{
  "num_hidden_layers": 11,
  "hidden_size": 448,
  "num_attention_heads": 21,
  "num_key_value_heads": 7,
  "head_dim": 32,
  "intermediate_size": 1792,
  "vocab_size": 4096,
  "hidden_act": "tanh_gelu",
  "norm": "layernorm",
  "norm_place": "pre",
  "norm_eps": 1e-05,
  "positions": "learned",
  "qk_norm": false,
  "attn_scale": 0.177,
  "bias": "all",
  "tie_word_embeddings": true,
  "parallel_block": false,
  "init": "normal",
  "init_std_qkv": 0.0315,
  "init_std_o": 0.00548,
  "init_std_up": 0.0315,
  "init_std_down": 0.00335,
  "optimizer": "soap_variant",
  "learning_rate": 0.00221,
  "lr_mult_up": 1.48,
  "beta1": 0.95,
  "beta2": 0.99,
  "lr_head": 0.00342,
  "max_grad_norm": 1.0,
  "warmup_steps": 200,
  "schedule": "cos",
  "final_lr_fraction": 0.1,
  "batch_tokens": 65536,
  "max_seq_len": 2048,
  "doc_mask": true,
  "train_tokens": 321800000,
  "max_steps": 4911,
  "dataset": "wikipedia_en"
}
Each number is 500 + 25 x the weight over the matrix's rms, rounded and kept within 0 to 999. Layers, rows and columns count from 0. Numbers have three digits each.

# layer 8 attention query, 672x448, rms 0.0656, rows 636-664, columns 0-223
491472519496510504514540551434510478482494484487497468477480496505478480504480531509498484484496554494500509502506523498524499490485529513520486478548498523541532471533508519498495469460508514499512541484527537530499502476512513458499478497423502512486507497490461494459521506529456483521485551487532541495517482467492512507494476492487479527516499530488510528456458509477494496524502524504512493495533537520485523482527508477466480478514480506488494520517499523486460462465462518486505501499488453476500530464484487479485531530491504496513466486519473526509512508525488476506504469512473496484493491481499517521479513494536556517504496488535500497503511487479513517482516
486520495478518511508537462484478508475482451489512500509465499521475500521526472527495479488458468527488500489514510498500499505529488500489516464524494496484499518491485480504457528460475513492511505495512501492490453463456487448512507508502572489512477510490482473532520544495497480534482481510510519485494457506484479509513484484449494507510510524467517486483519495512519506471489492502512492474491459485517476490507502508483451519498522526515522505499496519506472481516538517512487511480511510482520513455516500537500491502480489538537526540484489537529472476502446458492484486542487483478474579507538528472463506495509510511522487475509464442513494497481511478473486
519515525505507506491544507503471475520470529509498469507478486503477484491475476493517510511476507485510446510464550540515503518520481464500500516486547486482516493482560492501513508549492494471512516468461504484514479482503553479494463449488470431495513518436526505501524485494491462491484512480463535519507514498517484541449511471483542478504513508486525518524535503512505475516482493491504498516500541523474489541489478529502495490505522463520525526495533513479471528538494456531475550493470488510487484502488495433485478533533526479492491478524491490480500533489517515493562514497499440496465524521494542489476483524473550510480528519519512514484491506501487496538506
544514491503506545476477471520525471466485514486469545513508504491502510497526493498476487525502508494492506544453502516477519496495484514480487542535504488481482514470546523538490485459466534500509540508529527511481561473510539530490481483476505529476492504476493485514493485490496485474475487453503469466494483503526512505508478511520498529490500504528509491507526506535460506521491498494485472473464476462475509518492473511482479524527523488480489520515528539477485518497544494500511524523493489515508525502530493527555505474473460461505486489475508524482507494511501477494479499519500527584529528489493475516523531487530499517487496471514544529460513503497532460464468
503518486459496532485517502512511512473511504493512488501493492468496478488460516511562489513515483504496492535505462541492470492516488503528490445495463493523491494475503468488521510507510526506493502498480510517483519445463466489497516514522524509526512530512479524503509542476502528539505453493479473482540482476519469479491488500502487480523458477504471513512520505506508483501461510502487474482523470521507480483467485524475560477556449508508520510470485519519496545508468529508474516510487492481470510456480521493546516508490487517487553495484525505504490525506536470463518472484512500508514514499542535516512489535479497551529508459456520498504527494486519488523530
493498481499526459513529508491515474499502475480492484494512494495499510531497492456523496479480531461513456500461495536504537521511524508531469486534473467500504468522458473532523474501514488508478524476514523480513506476485479482480502527486504521517493500517493489509486470464492525514474519527514497508491535509539504495512501522498498501509426480489530539542474536500565522545490524496458488523496489490519507489517480498524517481501514491455495510488478477555471483462517523504486522469523504493471507429495550456491499565508498480525480457527437508511473546475511502545493502490494486474520480512519468423501529508551524478490496482518470487465526506509463538467528
529507513495496476466461487484501495500509503465522503492484526501455469499495453485480515477487495506456481514489510532498478464546479476476497512471492501519496539531505491555497443508475488508471491455495475505513483483479456476458507488512511492512535510477523469524546523510500468509451509518509505488485495474516516454524520507464447464512492516468527476478493503526499443482485492489511498485507500473500495503491493505488522534489524519491474518516524444535475480479485452522509507479485509514461534543495510523501533492499506515533527536509451478468496534514506503538490501485534484515518497461536508510494479478512497481480535526495519450492488507522534509466492
501486522545496447495507488510558526499507513488541521502485477508485506496497514465456521524505516488511503544554464531482511506480464539525509523479498489487467553477529535519538486461524497489499499480506501504514503519487497513472452511454550529506501501507499502479508523494470499483525512476525466508489486505565505508464459535469517473477515490501520530520598481484520529516524503539514485477513489513527502490496469519503479522478496502522508513481506499491505487532542498500548512490522473484470498482530495474495502458515470535487481463465478516497540498471542521507500489485477500483517435483490518475505492497486501486485462509490492484485454478511472500454489
515494498504510519541454523469515544535493498512487508496489526529509495536510450524489505502533535515482478509463543511509482473462481503538494487470487501519531496499493510494501468503480465522480497507484521500524501458529513497492502535509517494484511496512500509493479529501522479538478517514468491482506534509552490527503482562485490505528454491472497462468498523494510492486489506482500475500509493555475512534511515487468483505545502517515517512466515516498500543517515476511474520498470474494550497487485511458485511524490507497531502496505453503506489454511502483478524479523458519491530500507513512494459520515520508467514554474501521511528483508498506512507507
478487518477491519512492508478485488492468464489522503512464489468483462487506535513491474487511520483533472456481481450493491479496540501508493493461555450475470481453526498506499493515478451470475468480528477520494508488469457538473495510518500489487529510480505472524504473489503496460501527495530517499503509466467488522504518517500511509469497513523517553505470495541529463528508514504478542546517537545476501505523490467481491468503529540535521483461504511501488467495509445462488519470497446559511516472503517483481507500459498516526508483497514481464495497479452530480504486529503499500489470487517522491494522499522517496488566493506470497515497485506494499500522
513497494501477543477512511485523517497538555529511492502523524552492491484509493504476505509512502471496535488529478504500488526557522523488497503519482504486497490507521484504487523500488472507473476498490526520510548538467517487515540553535460481529523534522513479447514519509553483495510531540514431514517513504499491542463539535525519489462527498508472469491498448517503492515491484493487469537483523492484498522492484528489510489504489471514508485552521503550528534538498512514515504486478489479511468479508480537504536526506533508478507457496488503500490464509463547472484492486520516501530481490512530532484507510529509515527519472477499496545495511496495481528513
532498514479499470494554477544507508501528519563452457504485513507510496519491509507444469521453514493507442510510503520435547462509529511509477456452482513483498521472486490474492480488513501501442519484469514471490452553501527521476498496445511494511481506477524492512511537516481454507492509488478526474451565547587524539509480500510582503531478478558476520559501508531517500510492490490564506515500493513499492538513516488519498522509485514542507518490557494523487519470525523488474554487493503530498486485514497460484564495480493520509500507500488461511541501522517500459469515473456525505491482500497533471506504467472524545476483449528543524488497534470476478491504
497524502548511502533504523525489469554493485524460499486501532546480474522536527515489483500456484480488476459483485494500491502481489524538493513508474519519524497522481497492482523521518461489485503481539516519495483480496500525525484516523428495485482514450543475459498513477519518468486500499512495495505488511496525510476485490515520500502503538477483533527486545545458483487539520509501504516483505497517500460490516503528457440478509533505478541506511505445493517448581494538485517505506488511452472505499529504476500518487478512494528541498476458491487549501490495548554508465479546503502460486523511485492521488495502486475554495483518506516573488518477484500522
520509530484484504468503484530506501496538465477525516510543506476503513501531483502454488523518491541513471500529494492498485477468512494517488472503504494512481456548498480455497467507494502525488495514502501484493548462497546483510486547537488539488516521505545488458495506501503464459480506504530502526536508464481485465487521512540502514484480449533499481473514463495493514553501516536544493481491528518518487481502491507512514478489483467492497482504487496532474499465528489527498474488522523524499511475490501480525469471502496496504486478513460478528488466511514470513540508513520480495506480471527442475539505501511521475487461498490463495522504461565483483522462
481476499532483487528495482468492493482512530504530505487513485491486510503483482514478501508508492512499479512481511448490474490467499539501475473506488487504505531513510500517514511508518530539512521486534500476457545441459525479493518504516499489474458503534470509457493535522509484502558504508539487468500484461477492514513457468574534535497515513524514538504467510485490526532531511515488532527508522460469492499514576504513526542498526485533504497513512486470504470540508531472535500548517471535532487503508506483489520534561495508485452470478522530497493514505532533493443498516506499485512503541528491517516525476540501531522467508491489467495533430502524534535472
525485484541498507516473532487475464509495535495540477485477506482519484481502457492517506458472435522536509486512506522532430491477563514454535507500495499502499499481513502459504504496497516498464459488493488486515515471522477521493521514582475482467512494522514502507449487531485437486531469512511490539522516484514456484541547490525523521500499484470483479465514514485472466476517538452485513465538497513498493491473498487453519473440522496526508514492484542527522498515498563517456455539486536504535492503471486502522503523516524463488460479507498525509513521490464466481514531533477497480500500472511527507553466502503516501499488497471463502544527480528504480533495
476545493474482476558508477500495517500531512473523466522482531496494514493489490529482470517524505499468525479507476527492520488486466468512523497485489524518537511494499484496496521477512493531453479472502514512501515493534474520493499488524513481489551475457480514504525493459480562502504488486467528535489545454491482528470494496459533492509490482528479486517493489512489544476487476492494546524498505512508493475489519500478508485470522514530507497492485492474524519520540452495495490483495483494510479531471502531479476464509437520501464495540533478499511507493488533519517485510504466503570512513506489464486525500466508453516552523473493468518470498480507451504494
537506509519493513464498472535445486490492514534496472469494498531486446513511492506534453516500502494528499500520515470525509470512521487501513506468505517470494458447474491536512531491490462520486491538485507517513519502491488523518519502496506536500502509485511514524450487517493504528505498504454505492464497524543499508512497489470528499475515523535548492493509483526530523463497517491487494514491494506515479493463485489537476485499554505522541499510535516512548498471523494496460509491484520484489490491485523502508499447509519482505494477501457517530510522515527495498463489478493529529511486465495487504518520480510529503495518502531486499485524570469519467493538
486504473533493501492513518521530523495518496487482496464503516489478488463470507486524520494565515477494501493569520506518521435474507521489492516457501510497512462497476504479509525472523484496478488436471491522527569508511490508496499533502536529450448500492474457484514520497498518482485437518514491490527502489493491502496497518470473505519452476490478499497476450527474467489483518475516487488474491530517521521500510487504513488465513505466434494504483472499534533511498495538469504483518503483506492495496543481515462483467525516516508514515504540511513509476449479475505458554474512502475540501499503472507498508495467505507538495481493507509521556501516504488510
495497533488515505477544467464512486534450527488505521568528469501466509491519533483468498503469529508532538489533491543434508546433490449522528471490530490464506548534531501541487520489487503465494512558513487472499430534500517519520490486472531523501451526414471516519476509503488544541478505533486488520466497481486502536508435536485513461490533511541521508496505506509524554493491480523488494464501499470520502508496516499489506529533491526458499485476521469477498479478505526485475568455450508537482481498480504515489537481469539498492464527492535512492507514483574452524518524472540493516477483498515450520425495458479521490500478516526503473529535483479453503428487
487481508497525507514463506483447475509498490520484471516468504518521527450485485459493490438531504450493485504517519538521503485515504461556528461514490504540498481486460521495515481528506528492481476527491527496488525455518469492513488531520487487476492462435524527493502491482507465491477521503518477504501499490495536523502541536510455483481498486488506494456513532509508503459510462471487497522482507487507491466451468508541472489511495472525526455513479486535529517510500494519551495499456473477493530518504540442519501521509521477503505502505461490541509526475522488504485529507524521481517510456499456513509524477465514532513490517479512524488470515487484511479538
479463506508528491503530469508506470489457492559524475518500476506481451527498501489474494503477483562517508465487451513501456509502457485477525506502460511521479510529494500530499479480507478468481501500478509496515501520491535476510529525517480510518485508465501495504542472490477539544485512497546502520479517486496499517514497505539470492508475472507518504460507526459545514541475463529489487509552452480492530494478536473516507528493502517486504461435492488506515522506474485486524518521490500503498514524515505487473511489514499468509487542500486497479508532522544525473476507469475513485442497531470532451472517480514476490502486493543486518464476496548496526516544
496489514495486499504508523488510495492499487512472495475515484516494510502507486485511479491498507488518535465479453518484500529523471503487474491492492466500470516531494479524479462489477489549489507545506507514483525522539499495501471518513532506491527473500530552494552508449503537507491532561497513533431496498504504491483484497496474483503554472553521513519502482492514504506461542428479531504522514486494518473480532516495498478467494525505531502494516486422523484485490508476503518508485493494520531468490534525513513498542507512507518525541508515505527439478487526505490495501458500514524478495516559522513526525507501502486504501484537453449513443512469516469542
541495540499484463508444480510526473521469495494434478510498498489517494490493477497506505484497463518431500549503509435472495551474486526497479530507505485482519526513479545469494522497507516480478447496437493508487500531475525533519480520535503519525497466486517481509477496466498508488497528493491498497501526468452545511456471469483513496488500489486505495490563504504446524476531480433500487445527497515535517498558511512501513512533499509497453492500525457525491481481502518498488526485526494512497493475511452497499475484522504497529521536499506510514482512495520495484508514495486543528522541487489516486464484491506521460521474489530461522484505463487523546525473
497506474494495483491496497511493460487515461507499507512498479480551522484516507488485493471516476480506507502502478506493503472521518539519476487486515540465466500498466471473496487557455499503502512504558497522473492445505514464553454524513519472479515507482460509522514515464484454480502473528488523509544507500488466472519525517480485518523440541459465476510502552534481499502523506485481501510494483492485497506537466521487534493490485487509504553473490539518511500512495505509477474512524471514484447472488530529492496539494554470448515483528468532507463497527465529493496523507474519525513507506493425517529507502520491478574493503491473522499487480537543460548488
503506440498475490485516494513478529441470481493514526481530556458478484487493474524504492480535527462462486485528498495490505492498489473523483514470482484505526491453521498499509541493523524495524509440506513502462520502471507478448493498497512508493495521538523531544501488471502492501497498476520473506533510481506519494508500528516457482507474546450463503492495540493473495474509520495533495498435497521463519487510512508475514486493499462489459504504494519465528508477515463506488489536484507502520522471477520523533468497506541511482510461453531536466513485486486504467491487524526452495495465468522516488523491506510442465539499515472502438487502513494488489519505
493516562513476497523551513493506501524497512516540493485526512489481518454509539466500517507509462531529474520525524493505478498486435497513504510502487517499485463504506511492550523547453472555550463450538508491456468533504495495514501466468524484467491489511470501473509499546466499491501493500462540476461484521500475532525518508505488500503479497539506542469515527543480539512477537498524513531483516471482518462505502501490523512492489478511488507497480480494473511550498575505547504508456515527494518501482534503496490491480462502482542522475530532514471498468495540484521494481480479477502492511481450509513481471500500471485517470531481464491506516544531511501486
523515531495543499502516517525527507515486482497504507518510475511498458435521479517515482517531513498505540489475504510514497456528451488503493494483548519468484499498515466509509442515516552522498501430478509506533510490496499517460519496477481496550502535489516458503496439561516515498485484490476473502548491495483522484482539522473477491511507515512517474487517508482502531520491494485500528551499508507483516466511484509543500479468520498526503479511557489513513516522490489517534481496474476473492476487529546462518518507467527500508487457500485477554489454488477472507444489521475523497496509484522504517507562510528510430490533527503531471473511493520489523495462
500498466461537523500430484496497499491487477500483509538515531530477499484491502470480489523499537492500504498513482512506529470528491500480477481498538477507457460508518509498496512528532458552505533500465474531499503537517484508473518499466541490493453455441479503533511541504489539544487512508470504470474483512552530526496483490479436541504469526485499480488481494534539512507505482482472503544528504496499501547506520492485487472494478507512510501530483480480500544494522521494447568492465507508493475507503520483544494522524508474520477474553558503530489510527514499467479463468505532524495518504527477474478536479494516476515527480518499456520529505463496538505525